Each number is 50 + 12 x the weight over its row's rms, rounded and kept within 0 to 99. Layers, rows and columns count from 0. The size before them is the row's rms in percent of the matrix's.

# layer 2 MLP gate, 192x64, rms 0.546, rows 9-80, columns 0-31
110:52 55 50 57 54 49 41 33 55 30 61 70 54 23 32 54 39 31 45 45 56 57 40 45 71 38 64 48 61 37 26 49
102:34 53 58 50 60 64 51 36 60 58 58 74 56 51 65 42 42 22 51 49 26 25 64 51 47 44 48 74 39 36 43 57
084:54 36 47 25 50 43 63 62 46 54 48 45 34 39 56 53 60 50 48 52 49 55 57 53 39 46 44 56 46 20 32 62
102:47 35 29 49 66 74 67 35 37 62 71 54 55 46 74 53 80 58 58 59 49 41 34 24 67 56 51 57 59 38 52 47
104:41 38 36 45 59 64 45 45 51 51 61 45 44 68 54 52 55 68 52 25 53 64 38 56 45 52 47 46 47 41 56 82
051:35 30 56 39 51 54 48 45 50 60 47 61 58 41 37 52 53 63 56 49 43 71 55 38 23 52 55 54 60 46 70 58
095:44 28 41 41 63 46 55 49 56 60 38 54 66 33 55 50 48 39 67 44 58 73 49 40 40 46 34 36 85 40 55 52
111:52 42 31 53 56 25 50 51 33 55 61 71 43 60 52 26 52 53 51 39 54 52 53 54 52 58 59 55 43 49 45 67
090:33 47 47 28 60 72 57 34 51 48 63 67 44 50 46 63 41 31 43 69 70 59 30 49 46 59 45 40 74 44 52 64
101:51 67 53 56 73 47 22 54 61 48 57 40 50 37 51 40 50 50 52 62 52 45 47 57 64 48 54 53 42 59 49 33
094:43 39 33 37 47 55 41 46 51 61 36 60 37 38 54 50 42 42 65 60 52 38 57 44 50 37 29 35 29 46 56 49
103:36 62 37 43 42 52 41 29 54 53 44 54 53 45 47 37 26 70 69 50 19 54 68 54 56 48 70 74 33 38 53 48
097:14 40 57 46 45 38 57 46 41 44 59 77 33 40 60 36 63 41 55 51 58 51 58 54 40 42 65 24 42 31 48 50
097:36 46 59 49 50 45 40 44 46 41 56 78 22 23 47 43 21 40 40 44 54 58 64 46 48 48 51 59 62 30 52 59
124:50 24 57 53 45 56 54 48 47 50 71 68 77 56 64 37 52 40 64 52 56 34 49 49 36 48 69 45 44 34 28 51
095:44 42 45 56 52 39 45 32 73 35 31 66 58 52 40 30 52 43 57 35 64 70 54 58 43 17 56 58 50 37 61 57
087:59 30 40 46 59 47 52 73 46 64 54 71 59 63 43 40 49 53 32 69 32 41 55 50 56 56 45 63 47 47 49 74
114:33 37 30 50 57 42 65 44 37 56 48 47 54 72 61 44 47 44 42 46 74 63 62 36 47 36 45 17 64 41 68 55
105:53 28 32 61 74 40 45 44 51 21 37 59 65 44 45 45 53 49 60 43 64 45 43 51 46 34 53 40 21 47 62 65
094:39 34 39 57 49 61 30 42 58 80 61 48 54 55 38 63 54 60 54 62 32 58 66 39 48 30 40 61 48 50 59 52
097:48 38 57 51 63 52 46 44 62 49 65 57 66 59 57 37 47 41 57 46 31 41 56 56 41 45 31 49 42 49 29 66
099:53 38 50 41 68 54 66 43 70 50 51 45 55 54 53 65 70 27 35 42 54 54 54 49 21 25 53 41 38 48 61 58
091:35 50 34 38 69 58 61 45 41 48 63 65 66 39 62 40 51 48 46 50 54 30 70 58 44 58 66 69 35 39 48 47
099:53 49 15 75 58 37 60 47 68 36 71 38 53 53 47 34 47 58 56 41 48 69 50 54 29 46 43 45 51 36 63 57
090:26 47 33 46 62 65 44 49 65 61 36 77 58 71 60 31 60 62 48 51 60 38 46 64 53 35 58 65 44 56 49 38
056:33 22 45 51 72 64 42 39 31 59 61 46 56 38 37 40 55 39 60 52 48 62 47 40 23 42 54 37 49 43 67 50
094:48 29 32 41 44 45 67 67 65 67 56 53 39 40 44 54 51 40 36 53 42 67 68 40 56 43 66 44 51 42 61 60
104:29 48 59 56 60 53 46 40 39 32 54 60 43 51 57 39 45 53 66 52 46 72 38 43 64 56 60 39 67 56 42 68
095:66 54 62 46 59 29 68 47 73 31 58 58 29 36 31 53 40 44 57 44 36 74 49 44 50 39 62 55 58 24 35 50
071:40 35 40 36 59 59 36 47 62 63 45 59 44 72 69 58 34 48 48 38 74 39 62 26 61 54 75 38 53 39 50 39
091:30 35 46 51 74 49 72 28 48 46 59 53 50 53 44 65 31 52 43 73 59 41 38 51 39 58 42 34 51 37 45 60
095:30 49 42 39 48 70 67 62 42 49 54 67 50 38 68 59 61 38 63 53 68 47 63 34 61 61 35 50 60 38 40 44
090:41 33 34 33 82 49 50 50 48 54 58 51 82 45 52 54 43 42 52 42 54 52 42 43 45 29 54 23 57 62 49 66
106:45 44 44 33 50 57 47 22 71 42 68 50 53 43 49 44 50 62 54 55 39 28 79 39 48 73 60 53 56 64 46 42
112:74 36 57 58 52 60 49 58 49 57 53 69 55 52 59 34 48 30 45 57 63 51 63 36 30 61 46 62 51 44 48 52
093:52 72 63 51 64 57 39 57 46 46 46 67 51 47 44 37 68 49 68 62 15 58 53 54 51 40 32 53 50 51 41 20
093:29 13 57 39 55 46 37 46 77 50 51 56 55 50 51 51 31 63 63 51 42 63 34 42 33 58 45 51 53 54 47 58
095:60 43 56 63 54 43 21 40 52 32 63 50 39 50 31 67 53 49 63 51 48 45 51 39 47 37 75 51 24 50 66 45
110:28 60 45 64 60 41 35 48 68 59 57 78 30 52 40 55 43 68 32 39 46 53 55 57 42 47 49 72 46 58 48 52
098:37 59 31 51 53 51 22 36 71 41 70 60 71 37 52 60 42 51 49 58 60 32 24 57 63 41 69 58 46 55 48 42
112:40 61 51 39 71 49 37 61 49 48 56 56 56 45 48 44 58 42 76 29 46 59 49 66 64 40 53 25 21 51 56 51
116:48 53 23 55 49 45 47 39 52 69 61 75 49 61 56 47 42 50 62 55 47 40 32 66 40 42 37 69 54 44 50 57
103:26 29 46 36 52 44 36 45 70 46 50 36 51 39 41 39 62 54 64 60 38 53 37 51 58 55 57 57 28 38 48 50
096:45 59 51 54 65 24 52 72 76 59 52 58 67 58 40 27 60 51 58 55 32 47 46 51 55 53 58 48 50 49 44 48
102:53 51 66 43 67 51 46 52 68 38 46 67 58 44 34 65 29 55 76 51 56 52 71 47 48 55 70 34 67 41 41 54
092:47 59 47 41 43 63 56 64 56 46 49 60 44 28 30 50 38 63 74 42 58 55 50 39 68 43 45 68 53 34 68 58
105:38 50 43 41 57 50 57 41 42 43 66 59 48 50 62 49 58 61 71 25 51 54 42 19 45 58 60 46 30 52 49 44
096:61 35 56 49 43 42 43 63 62 43 64 48 66 42 54 60 58 67 63 67 37 58 40 30 72 53 53 52 61 48 57 37
102:40 60 48 41 64 73 55 49 71 30 66 63 49 35 21 63 33 64 61 42 33 40 39 43 70 52 43 50 47 44 69 31
116:60 35 47 48 66 52 44 46 32 64 48 63 64 52 50 57 80 38 58 59 38 62 54 48 50 51 49 46 55 31 72 39
057:44 33 54 65 64 67 41 46 44 44 66 59 49 44 34 50 55 48 61 48 40 52 62 39 22 56 52 63 39 40 50 54
101:38 47 54 41 78 41 52 48 53 36 60 55 44 37 41 39 55 47 69 40 56 55 53 62 49 42 33 38 44 74 75 66
103:43 44 37 53 31 52 63 43 43 22 60 51 53 36 56 65 52 39 55 41 33 41 59 35 32 44 60 52 55 38 48 61
111:41 63 30 69 60 37 52 45 54 50 59 45 58 56 61 47 49 62 56 30 46 54 48 23 67 39 35 51 56 40 48 44
097:29 47 58 47 53 56 49 28 43 49 64 64 21 49 32 21 63 33 62 46 49 50 47 29 57 66 34 47 47 40 45 56
119:43 43 53 38 62 67 56 40 49 21 52 78 47 30 30 61 47 66 37 50 56 65 54 49 21 51 41 80 47 49 54 59
120:35 47 55 43 60 38 51 55 62 65 41 61 56 62 54 30 30 50 40 66 45 65 57 34 44 42 64 55 52 54 25 61
089:58 47 50 28 56 52 34 51 60 55 39 65 69 60 49 38 31 33 50 55 39 42 51 28 48 54 60 52 45 45 49 54
107:63 45 36 48 52 64 56 42 48 90 46 54 55 55 56 51 66 38 60 38 58 62 53 45 40 30 45 31 25 30 47 52
105:60 52 55 42 68 62 44 63 56 63 40 70 57 30 53 60 67 46 74 54 63 42 45 45 54 67 46 52 52 49 47 48
107:61 42 52 19 56 49 51 48 60 29 55 65 36 40 69 43 34 43 73 17 47 47 68 35 66 57 53 69 50 34 59 48
045:27 21 51 37 71 60 29 28 46 52 65 60 49 55 51 42 63 48 52 62 49 64 50 28 41 37 47 55 55 30 41 60
090:60 51 53 38 62 31 44 75 42 71 47 61 45 41 70 63 61 38 54 60 49 61 64 21 26 51 73 43 51 51 47 66
103:54 39 53 60 65 46 48 55 43 44 43 62 44 28 38 61 33 33 65 52 56 38 62 52 60 57 34 29 53 32 78 48
116:38 27 38 67 45 36 47 19 55 54 56 80 77 71 50 57 54 53 67 48 42 48 38 61 32 48 34 58 55 36 44 56
091:44 39 62 48 55 31 49 37 45 52 61 67 75 32 63 45 75 53 59 72 55 48 48 40 24 46 73 49 71 47 57 61
103:61 43 23 38 63 54 43 42 51 84 65 53 73 61 42 60 54 49 57 31 40 55 48 46 33 42 35 66 38 33 48 59
097:54 50 27 26 53 52 31 44 45 58 38 51 61 61 38 58 43 28 56 43 45 61 56 46 46 46 59 51 40 40 55 57
103:46 57 53 46 58 65 33 36 68 34 62 57 55 58 67 44 46 48 43 70 32 43 61 51 53 56 59 55 33 41 67 41
087:53 44 37 54 44 50 55 55 41 56 66 61 29 42 52 38 47 28 47 66 52 57 76 41 52 48 38 64 61 52 64 30
085:56 46 65 28 62 48 65 49 48 43 67 40 70 45 58 50 47 24 48 45 47 65 49 57 41 62 35 72 47 47 48 48
107:37 60 30 47 33 70 62 44 63 35 45 78 41 23 43 59 49 48 65 40 45 56 19 57 56 61 52 67 54 48 52 37
# layer 2 MLP up, 192x64, rms 0.587, rows 9-79, columns 0-31
124:48 39 58 41 56 53 50 55 51 70 41 30 53 71 71 37 61 74 43 72 45 47 64 46 22 65 33 55 44 49 67 42
117:44 64 53 53 29 46 55 35 41 62 58 50 77 58 63 50 35 51 53 53 40 50 54 29 42 52 40 46 45 18 43 63
086:49 53 38 38 56 45 66 69 38 64 39 42 26 47 57 61 49 42 39 71 50 50 61 47 41 43 46 52 45 29 38 66
099:47 58 58 57 43 35 30 57 67 26 24 35 48 56 30 43 24 45 47 47 51 54 56 57 37 39 55 43 33 63 48 65
098:65 42 33 50 56 84 56 38 27 54 56 43 41 62 48 43 34 32 58 28 59 50 42 62 35 55 34 52 54 48 60 67
047:57 58 28 53 60 50 58 40 65 45 58 30 61 54 70 49 51 50 43 61 49 23 48 43 70 52 44 36 37 38 32 54
091:34 28 45 39 48 42 38 64 69 54 41 39 54 41 58 42 51 30 61 59 62 68 44 32 51 56 39 45 82 30 57 51
128:39 55 48 52 47 39 38 38 33 43 36 52 44 70 50 33 49 64 43 46 41 36 59 53 58 57 68 46 53 44 36 44
085:47 38 52 42 44 63 56 33 49 54 49 53 43 64 59 58 38 19 49 63 55 62 47 42 44 59 46 48 68 68 50 68
092:64 56 46 51 77 55 23 40 54 52 50 36 49 35 37 37 57 33 53 64 66 29 56 55 70 64 46 50 57 64 53 26
087:50 52 58 46 68 41 57 47 51 45 62 34 55 69 29 47 55 52 27 53 47 68 59 47 39 56 67 53 70 55 38 44
106:54 36 57 59 57 30 67 69 42 47 37 49 39 47 46 53 64 43 54 44 58 43 51 34 38 35 47 05 48 46 72 55
115:69 55 38 41 54 60 39 54 68 55 41 26 59 58 30 66 56 53 28 50 45 51 53 31 68 56 45 63 44 53 51 62
104:44 45 61 45 37 32 30 60 48 55 47 61 39 42 33 42 54 47 44 39 52 55 64 45 35 34 51 62 88 41 43 69
121:35 67 34 45 62 51 49 30 58 53 41 38 44 39 50 48 40 63 46 61 46 42 66 48 56 62 33 68 50 36 63 34
096:41 45 56 77 47 34 43 44 60 40 37 60 57 68 51 43 41 55 46 39 41 59 74 53 41 43 53 33 74 39 55 55
086:48 72 64 52 40 54 46 25 71 32 53 29 40 35 62 55 52 54 65 34 63 65 50 51 49 38 59 47 47 53 44 30
104:52 32 46 61 53 49 63 54 63 52 51 52 36 35 59 56 63 56 58 66 31 53 37 66 55 44 51 77 48 57 71 30
083:59 63 38 48 21 44 59 51 47 56 41 52 56 31 64 57 50 48 56 67 29 47 53 52 72 49 62 51 66 39 67 66
111:55 58 52 41 53 53 73 59 37 31 41 53 48 45 55 41 57 40 57 34 62 30 45 40 35 68 54 63 44 60 27 44
095:54 57 49 70 61 51 70 59 50 47 69 45 28 54 52 60 49 64 37 47 52 41 39 32 58 62 58 48 50 61 43 54
098:46 58 42 64 30 46 39 63 38 40 50 62 35 17 51 45 34 65 76 55 39 65 46 53 71 71 51 67 69 49 38 42
105:55 45 43 40 49 37 68 46 27 34 52 47 59 39 61 41 45 44 33 73 65 36 81 55 49 60 63 41 45 39 43 49
102:59 57 33 58 51 60 56 34 44 68 56 38 46 52 45 46 55 60 65 17 59 71 48 56 50 36 30 26 45 23 59 56
094:47 37 56 55 54 58 72 49 48 40 29 62 31 59 51 27 51 56 46 68 34 41 52 58 42 50 60 69 55 67 56 61
041:57 54 58 53 33 56 43 48 55 55 38 39 40 51 65 68 36 43 33 41 45 40 42 69 54 64 57 65 52 43 43 52
092:50 46 33 27 51 46 67 71 64 61 59 47 33 50 46 65 44 39 42 47 53 71 64 45 57 47 65 40 49 51 52 64
092:28 43 52 65 70 47 60 47 43 42 66 59 30 53 52 46 54 53 51 43 54 65 62 48 50 68 66 50 60 59 54 53
093:68 64 59 50 50 39 73 56 64 29 60 64 27 28 34 60 40 46 56 44 37 62 47 60 69 50 54 60 59 31 34 53
072:31 45 55 34 53 51 35 51 56 76 44 32 43 68 68 51 44 58 42 25 67 36 63 44 55 55 62 36 50 35 36 34
091:42 29 42 52 41 33 68 29 30 55 46 46 40 60 59 54 51 38 35 63 53 58 47 59 32 61 19 48 55 60 56 69
094:61 48 63 73 75 17 28 62 47 39 43 42 63 53 43 42 47 56 49 63 46 33 32 57 44 45 69 51 44 63 58 45
084:35 61 40 39 74 46 64 38 39 74 67 54 51 69 43 63 37 30 40 43 75 55 52 43 44 65 51 19 53 66 54 55
116:60 32 31 30 57 42 55 65 23 40 48 41 43 56 53 38 49 32 34 37 68 60 47 47 49 38 60 41 24 64 53 64
102:19 23 52 42 49 41 71 61 48 61 43 41 48 41 66 53 38 50 62 51 58 38 43 41 44 57 50 44 75 51 56 58
088:50 58 59 43 49 57 30 34 46 47 45 74 41 53 58 39 59 50 75 69 34 80 59 50 63 41 33 59 66 61 41 42
098:68 75 42 45 46 65 60 49 30 49 57 58 38 33 45 48 59 40 44 44 51 38 54 58 65 52 52 57 49 38 63 33
089:66 50 60 54 46 47 28 61 60 38 50 56 57 47 43 67 68 45 77 39 53 42 55 35 56 31 51 48 28 34 55 32
103:29 64 40 58 56 36 40 46 73 45 46 67 41 55 55 50 44 76 42 46 55 49 45 56 50 53 44 73 57 57 47 57
078:42 60 30 67 58 37 44 70 64 42 66 50 44 61 45 48 54 41 63 32 41 67 70 51 56 57 68 56 33 37 48 26
107:51 37 43 57 44 39 62 40 50 64 38 34 55 64 62 32 42 59 39 49 55 39 45 22 50 47 37 70 62 51 68 51
120:54 49 55 34 65 47 68 54 52 28 45 38 41 48 33 39 55 35 30 48 49 50 57 59 53 59 74 45 55 62 48 47
100:72 76 60 68 52 57 36 61 36 55 49 54 54 52 39 49 53 21 40 36 64 57 45 34 40 46 35 41 50 58 47 40
096:39 53 60 42 49 57 43 68 37 47 53 53 38 31 55 54 54 54 47 40 26 36 58 63 35 28 45 49 45 42 72 55
096:31 44 43 28 62 55 55 53 39 22 56 58 25 40 35 51 59 35 54 41 58 58 55 66 44 36 41 68 51 47 48 34
097:47 53 51 49 34 63 60 69 43 47 46 56 44 42 33 54 41 62 73 38 63 48 47 42 70 39 56 64 53 36 59 64
102:45 46 45 70 52 60 30 49 44 54 30 44 55 46 32 61 47 42 30 82 58 41 57 64 50 42 36 53 67 44 47 47
088:35 50 42 55 41 47 47 45 54 56 50 53 48 66 61 36 75 53 74 25 62 45 65 48 37 53 50 42 43 52 40 57
098:48 60 50 44 58 53 56 50 68 32 58 61 58 48 17 67 36 78 43 44 35 40 35 44 75 51 41 53 47 54 56 40
124:68 46 51 50 69 43 46 47 33 64 42 59 66 49 53 62 78 39 60 58 43 64 48 53 52 41 38 45 56 33 61 44
044:55 48 42 61 64 38 54 36 35 51 27 41 58 70 39 40 68 66 43 60 53 50 39 55 36 26 80 36 49 61 52 57
092:54 75 62 37 52 42 61 58 47 33 78 39 53 46 46 55 41 46 42 60 67 35 61 61 46 67 30 55 54 63 77 51
114:47 52 41 54 24 51 67 58 42 21 56 46 47 42 57 57 43 44 72 45 17 44 54 50 30 50 59 55 68 26 56 59
097:49 71 50 29 53 45 43 68 57 62 43 41 65 58 44 70 42 49 67 55 52 46 40 33 64 49 43 37 39 35 44 28
109:61 56 50 42 56 34 62 60 66 62 38 55 72 46 85 61 41 51 49 52 66 39 56 60 43 17 62 52 62 66 62 34
122:75 72 45 61 64 53 48 62 66 53 42 46 68 43 37 54 59 50 56 57 55 56 53 52 63 66 67 14 57 53 44 62
133:78 52 53 47 64 53 47 37 60 57 53 45 72 58 58 53 67 59 42 34 53 40 52 69 56 47 57 46 50 55 65 26
101:27 52 50 74 47 68 60 43 41 52 72 49 49 37 40 52 68 53 53 26 73 49 51 54 34 50 42 41 51 51 45 57
102:57 56 60 61 44 33 45 54 65 36 72 49 46 44 53 45 33 54 49 75 38 51 49 58 59 65 42 60 54 70 32 50
107:55 47 58 45 52 64 45 63 65 61 38 78 52 33 57 49 58 41 73 62 58 41 42 26 46 69 38 43 50 61 39 49
101:37 52 44 78 47 63 58 54 37 74 44 36 57 58 29 59 61 60 27 89 50 55 38 64 36 42 48 28 48 57 38 49
036:77 78 67 51 43 54 78 47 57 59 48 46 50 62 44 61 52 70 68 52 50 40 60 60 54 63 77 46 46 35 50 39
087:37 38 47 59 35 74 49 26 58 24 47 43 47 52 33 45 45 57 53 32 58 36 40 66 69 52 37 54 42 49 46 32
114:63 44 47 64 49 33 48 61 58 66 60 58 69 57 46 59 49 34 62 55 41 63 54 54 47 29 32 48 58 31 39 41
105:56 40 35 30 45 61 69 42 47 41 59 57 30 52 43 34 52 49 53 46 52 72 77 53 42 62 69 43 66 57 40 35
126:56 51 47 39 50 76 48 58 44 54 38 44 21 57 44 53 37 43 41 30 50 65 53 32 74 50 35 62 31 53 57 49
097:45 56 54 64 43 47 39 51 55 49 52 58 20 51 37 34 42 46 53 75 50 62 44 75 33 57 44 46 55 57 45 71
099:38 51 70 59 53 37 75 55 60 48 64 54 35 42 56 31 56 54 57 55 53 52 49 46 50 51 47 42 52 61 59 37
097:53 50 40 51 54 32 54 49 42 71 47 45 43 42 32 49 67 48 45 34 67 64 44 55 41 28 42 39 64 61 45 69
082:47 36 62 58 68 37 56 51 52 41 50 44 55 61 34 41 51 65 47 19 56 28 28 55 47 53 67 50 50 48 43 62
085:39 52 46 66 48 48 35 35 55 59 36 45 40 55 33 48 61 76 65 49 47 30 37 38 51 48 76 34 35 53 54 54
# layer 2 MLP down (transposed), 192x64, rms 0.539, rows 9-79, columns 0-31
113:50 48 89 39 59 45 36 25 44 55 51 51 49 44 38 59 13 66 50 47 59 74 44 46 54 49 51 50 63 53 54 50
109:58 38 46 57 55 55 72 47 40 38 54 38 41 47 49 36 53 52 41 47 53 46 36 59 52 51 59 50 60 69 25 20
095:54 45 63 40 37 49 60 60 58 55 58 55 40 58 46 60 42 70 62 61 58 34 48 81 31 46 44 67 55 45 33 67
104:34 40 41 30 35 45 63 35 65 49 38 47 83 39 31 53 48 38 61 40 43 68 45 59 38 60 67 61 49 64 53 61
095:54 65 67 40 41 30 63 41 66 57 49 59 40 75 69 45 63 63 43 50 57 61 51 50 61 47 38 49 55 43 26 56
044:54 57 17 66 66 40 33 54 49 49 59 58 56 47 59 53 37 47 44 60 63 50 52 42 58 55 57 39 39 48 48 47
090:46 71 43 50 37 47 43 64 65 48 40 55 23 47 70 33 45 48 27 45 63 62 44 61 31 63 65 60 48 56 57 28
108:46 71 34 55 53 74 45 34 30 43 29 66 33 66 56 62 47 65 43 53 44 49 40 62 44 42 56 50 56 43 52 49
095:44 63 42 39 56 47 52 68 66 51 59 41 46 60 61 90 42 48 27 48 54 56 38 56 54 61 59 25 59 61 37 48
098:56 36 52 55 33 58 46 60 64 54 40 24 35 47 44 48 39 52 53 43 47 53 52 66 66 58 57 47 55 53 57 47
095:22 36 40 32 68 51 64 46 33 49 67 50 50 39 43 54 71 57 53 60 56 73 81 46 44 58 53 44 44 56 42 58
109:44 65 45 55 62 46 49 62 67 54 59 56 56 25 30 58 47 39 58 40 40 43 71 55 41 63 48 42 46 56 55 49
102:43 68 34 57 55 53 47 49 67 53 45 55 71 39 64 57 56 41 74 29 58 45 65 40 23 37 47 39 47 23 66 44
102:47 56 74 43 41 49 52 56 68 73 43 35 47 44 48 42 41 29 39 47 55 42 47 48 51 52 47 53 53 20 49 43
110:38 57 41 42 49 69 54 41 48 45 55 52 58 42 65 48 52 42 72 50 31 55 51 38 48 67 59 75 64 58 31 63
092:43 63 69 67 42 38 48 57 58 34 22 54 51 63 61 58 72 39 40 59 46 41 51 70 51 56 46 56 57 35 51 49
092:40 47 51 47 64 52 54 57 39 58 36 59 75 37 61 53 69 31 56 47 46 53 60 26 34 38 64 55 70 58 64 40
104:59 37 66 63 66 58 51 39 43 70 32 49 64 39 58 35 58 45 63 43 26 36 39 67 41 39 43 54 41 53 56 47
091:59 52 41 58 51 39 20 20 64 26 42 42 47 55 54 39 57 36 20 47 43 45 65 50 50 61 43 56 45 31 40 58
104:51 69 42 41 59 41 60 27 49 41 36 51 41 43 27 19 57 44 58 50 44 65 51 38 50 52 46 32 48 18 47 45
095:77 63 55 29 41 53 51 65 45 44 41 41 60 39 51 44 44 55 43 54 64 55 47 59 39 67 49 63 30 50 34 54
101:46 40 41 51 51 53 55 49 32 51 51 55 63 44 32 39 67 49 41 48 13 60 49 37 43 46 49 42 41 31 45 42
103:28 67 39 51 59 38 73 53 27 58 62 64 54 37 54 59 65 57 38 68 54 44 50 44 46 58 49 53 35 57 29 47
097:63 73 44 63 50 31 41 59 58 12 58 48 38 66 63 65 45 53 43 34 41 56 41 46 54 71 54 41 72 55 49 52
093:63 64 41 68 43 48 51 54 43 62 59 41 54 77 68 59 50 52 33 43 51 50 43 69 68 73 32 56 45 53 38 53
059:54 53 51 57 43 79 48 68 89 48 49 49 55 73 42 53 58 50 32 42 41 58 65 67 53 70 65 49 49 57 61 60
091:54 49 50 52 38 67 65 55 45 41 37 64 44 54 51 66 49 58 65 63 52 55 50 72 64 59 55 38 61 81 54 57
091:54 62 51 61 46 65 62 77 31 48 46 34 61 52 68 55 62 52 53 35 55 49 39 69 38 43 39 57 55 46 67 32
096:63 63 47 33 40 31 74 37 39 50 41 61 34 57 52 67 35 56 40 56 56 34 48 49 49 52 49 75 50 52 59 55
089:67 46 48 38 36 65 29 59 39 56 28 49 33 62 51 57 41 37 41 47 69 53 37 52 52 53 51 44 59 55 40 40
096:48 65 51 54 68 62 56 60 83 51 49 46 55 67 50 69 43 46 34 48 60 51 25 58 43 69 47 35 59 50 34 49
097:38 29 44 56 67 34 42 36 35 37 57 37 47 50 44 41 51 50 70 47 42 29 48 51 35 33 52 55 51 32 55 64
093:54 53 64 58 33 41 63 47 38 51 38 70 36 55 56 65 39 50 37 43 52 43 62 49 42 44 61 46 48 42 47 38
105:48 47 37 55 45 36 26 36 45 59 56 49 51 22 47 66 53 37 52 47 39 35 35 47 37 67 30 53 56 43 58 32
095:63 40 43 44 62 58 42 42 52 37 56 43 41 39 45 39 54 62 56 43 62 37 61 43 48 52 67 52 49 46 34 43
090:56 62 49 44 32 69 56 51 71 50 38 50 67 85 52 50 39 37 47 63 67 38 46 51 59 53 54 51 61 40 26 46
090:49 42 71 46 72 48 66 40 51 51 68 71 57 52 43 41 63 56 38 45 50 52 56 62 40 27 39 54 50 41 46 79
094:64 58 58 59 55 41 60 43 51 39 49 54 29 63 58 85 32 56 43 77 61 56 54 52 44 52 53 70 60 63 53 44
097:50 48 43 75 37 49 55 59 65 38 41 39 60 53 44 61 46 69 50 58 60 52 54 63 59 64 53 68 56 40 23 61
098:49 60 34 35 60 63 48 55 41 79 76 63 74 42 48 44 49 48 53 57 51 49 59 67 48 59 44 55 43 62 61 30
098:46 42 63 60 68 32 37 24 51 28 51 71 56 35 48 56 51 58 34 62 60 45 39 28 24 40 56 35 43 53 48 43
112:65 45 56 18 48 50 58 70 61 53 67 45 61 44 36 42 42 53 46 54 54 53 71 53 56 45 67 59 32 54 54 60
106:69 47 67 32 46 52 54 55 38 74 49 54 43 54 54 43 39 34 57 65 43 36 76 41 43 53 53 46 49 78 46 58
096:42 36 61 52 63 46 56 30 57 52 26 55 37 51 22 43 52 32 35 65 44 61 34 61 48 57 56 48 71 40 45 57
102:62 60 58 26 58 46 51 58 41 50 37 41 60 47 63 44 74 27 48 40 38 51 44 56 29 39 49 59 60 44 29 57
099:60 40 61 31 41 41 50 60 43 60 22 37 51 48 56 22 43 43 29 51 52 45 33 67 61 46 45 48 42 52 40 49
098:59 12 54 41 59 57 64 47 48 57 40 54 52 41 26 48 41 47 29 53 28 61 61 52 58 61 54 49 57 36 56 54
094:53 50 62 49 55 44 63 43 29 60 60 60 48 46 32 38 70 44 49 52 33 34 50 28 53 42 52 40 30 51 63 41
098:27 45 87 44 42 64 51 53 46 43 48 54 39 53 63 48 33 53 47 34 56 49 35 57 75 46 26 30 66 62 39 64
112:57 63 47 33 37 38 50 68 50 66 46 33 51 29 55 61 32 48 43 45 74 69 58 65 62 53 59 43 50 44 70 51
063:33 46 59 57 35 31 52 53 52 45 30 42 39 56 61 74 42 73 54 56 56 52 54 42 46 44 64 49 53 34 38 43
095:42 41 60 49 49 56 55 52 42 53 38 39 48 51 64 59 37 37 47 74 61 41 52 33 71 53 41 43 48 82 48 41
098:62 66 45 84 31 38 56 54 51 35 54 53 41 56 63 82 39 44 40 47 32 55 24 31 34 50 65 49 41 62 60 60
108:38 61 61 61 64 48 49 55 51 33 53 58 38 57 77 62 47 51 55 48 37 67 38 58 63 42 43 39 55 52 49 80
109:63 36 56 37 54 57 48 39 57 64 51 72 68 47 37 56 53 57 57 67 32 51 48 55 35 39 40 27 36 48 71 35
118:66 41 32 64 50 28 78 45 70 39 73 54 47 66 68 49 57 50 61 51 39 44 64 46 39 58 67 67 47 45 52 46
113:66 46 58 53 51 54 54 42 47 38 37 68 87 39 35 47 75 63 54 29 50 36 49 51 44 53 57 66 57 18 49 58
096:42 39 46 49 77 41 29 44 38 34 60 43 43 47 41 52 41 61 50 55 43 55 38 63 52 58 69 44 70 21 45 46
094:49 57 45 65 59 26 56 38 49 29 58 60 66 53 38 44 51 51 55 54 37 55 69 34 48 46 43 61 57 61 56 55
106:53 57 45 57 45 41 43 62 29 36 50 59 47 61 58 53 53 41 49 49 60 36 21 34 59 58 52 61 47 53 48 17
097:33 48 56 59 67 58 35 32 84 59 60 55 44 20 41 62 51 66 41 40 13 49 55 34 47 48 54 51 43 29 59 53
039:51 36 57 40 30 62 70 47 54 79 35 65 33 46 55 81 41 59 44 46 42 51 48 60 49 43 45 77 47 54 42 50
091:36 46 64 49 63 49 78 40 30 53 53 67 49 51 32 40 58 60 55 48 31 35 52 37 40 42 39 51 38 28 46 63
117:38 58 62 38 48 60 47 74 67 60 60 59 38 53 65 42 55 80 50 56 40 76 59 46 38 52 45 51 39 58 35 52
110:64 53 61 33 26 45 46 49 41 49 65 57 59 68 42 33 42 54 61 43 53 48 69 60 33 47 55 51 48 39 50 51
115:71 53 43 39 40 56 49 49 51 55 51 38 40 68 37 43 54 40 63 42 44 63 50 50 44 50 74 56 48 49 67 45
098:26 52 51 48 63 36 56 40 46 67 61 39 63 54 63 48 49 22 46 46 37 53 57 60 59 64 45 59 48 38 39 70
104:25 39 56 74 59 58 55 45 48 29 56 45 57 33 43 38 52 50 59 50 52 59 47 38 50 45 58 48 46 46 43 48
092:45 41 26 31 72 30 43 54 53 39 58 36 53 47 43 61 53 46 50 58 43 56 48 40 30 71 61 47 46 52 63 41
095:34 66 45 41 55 23 54 47 41 62 51 74 60 34 61 53 54 60 61 45 47 46 51 34 39 29 63 47 42 34 52 73
093:53 32 40 47 40 59 49 56 56 58 55 79 55 25 36 39 61 70 52 30 39 35 71 37 48 52 47 50 50 39 51 53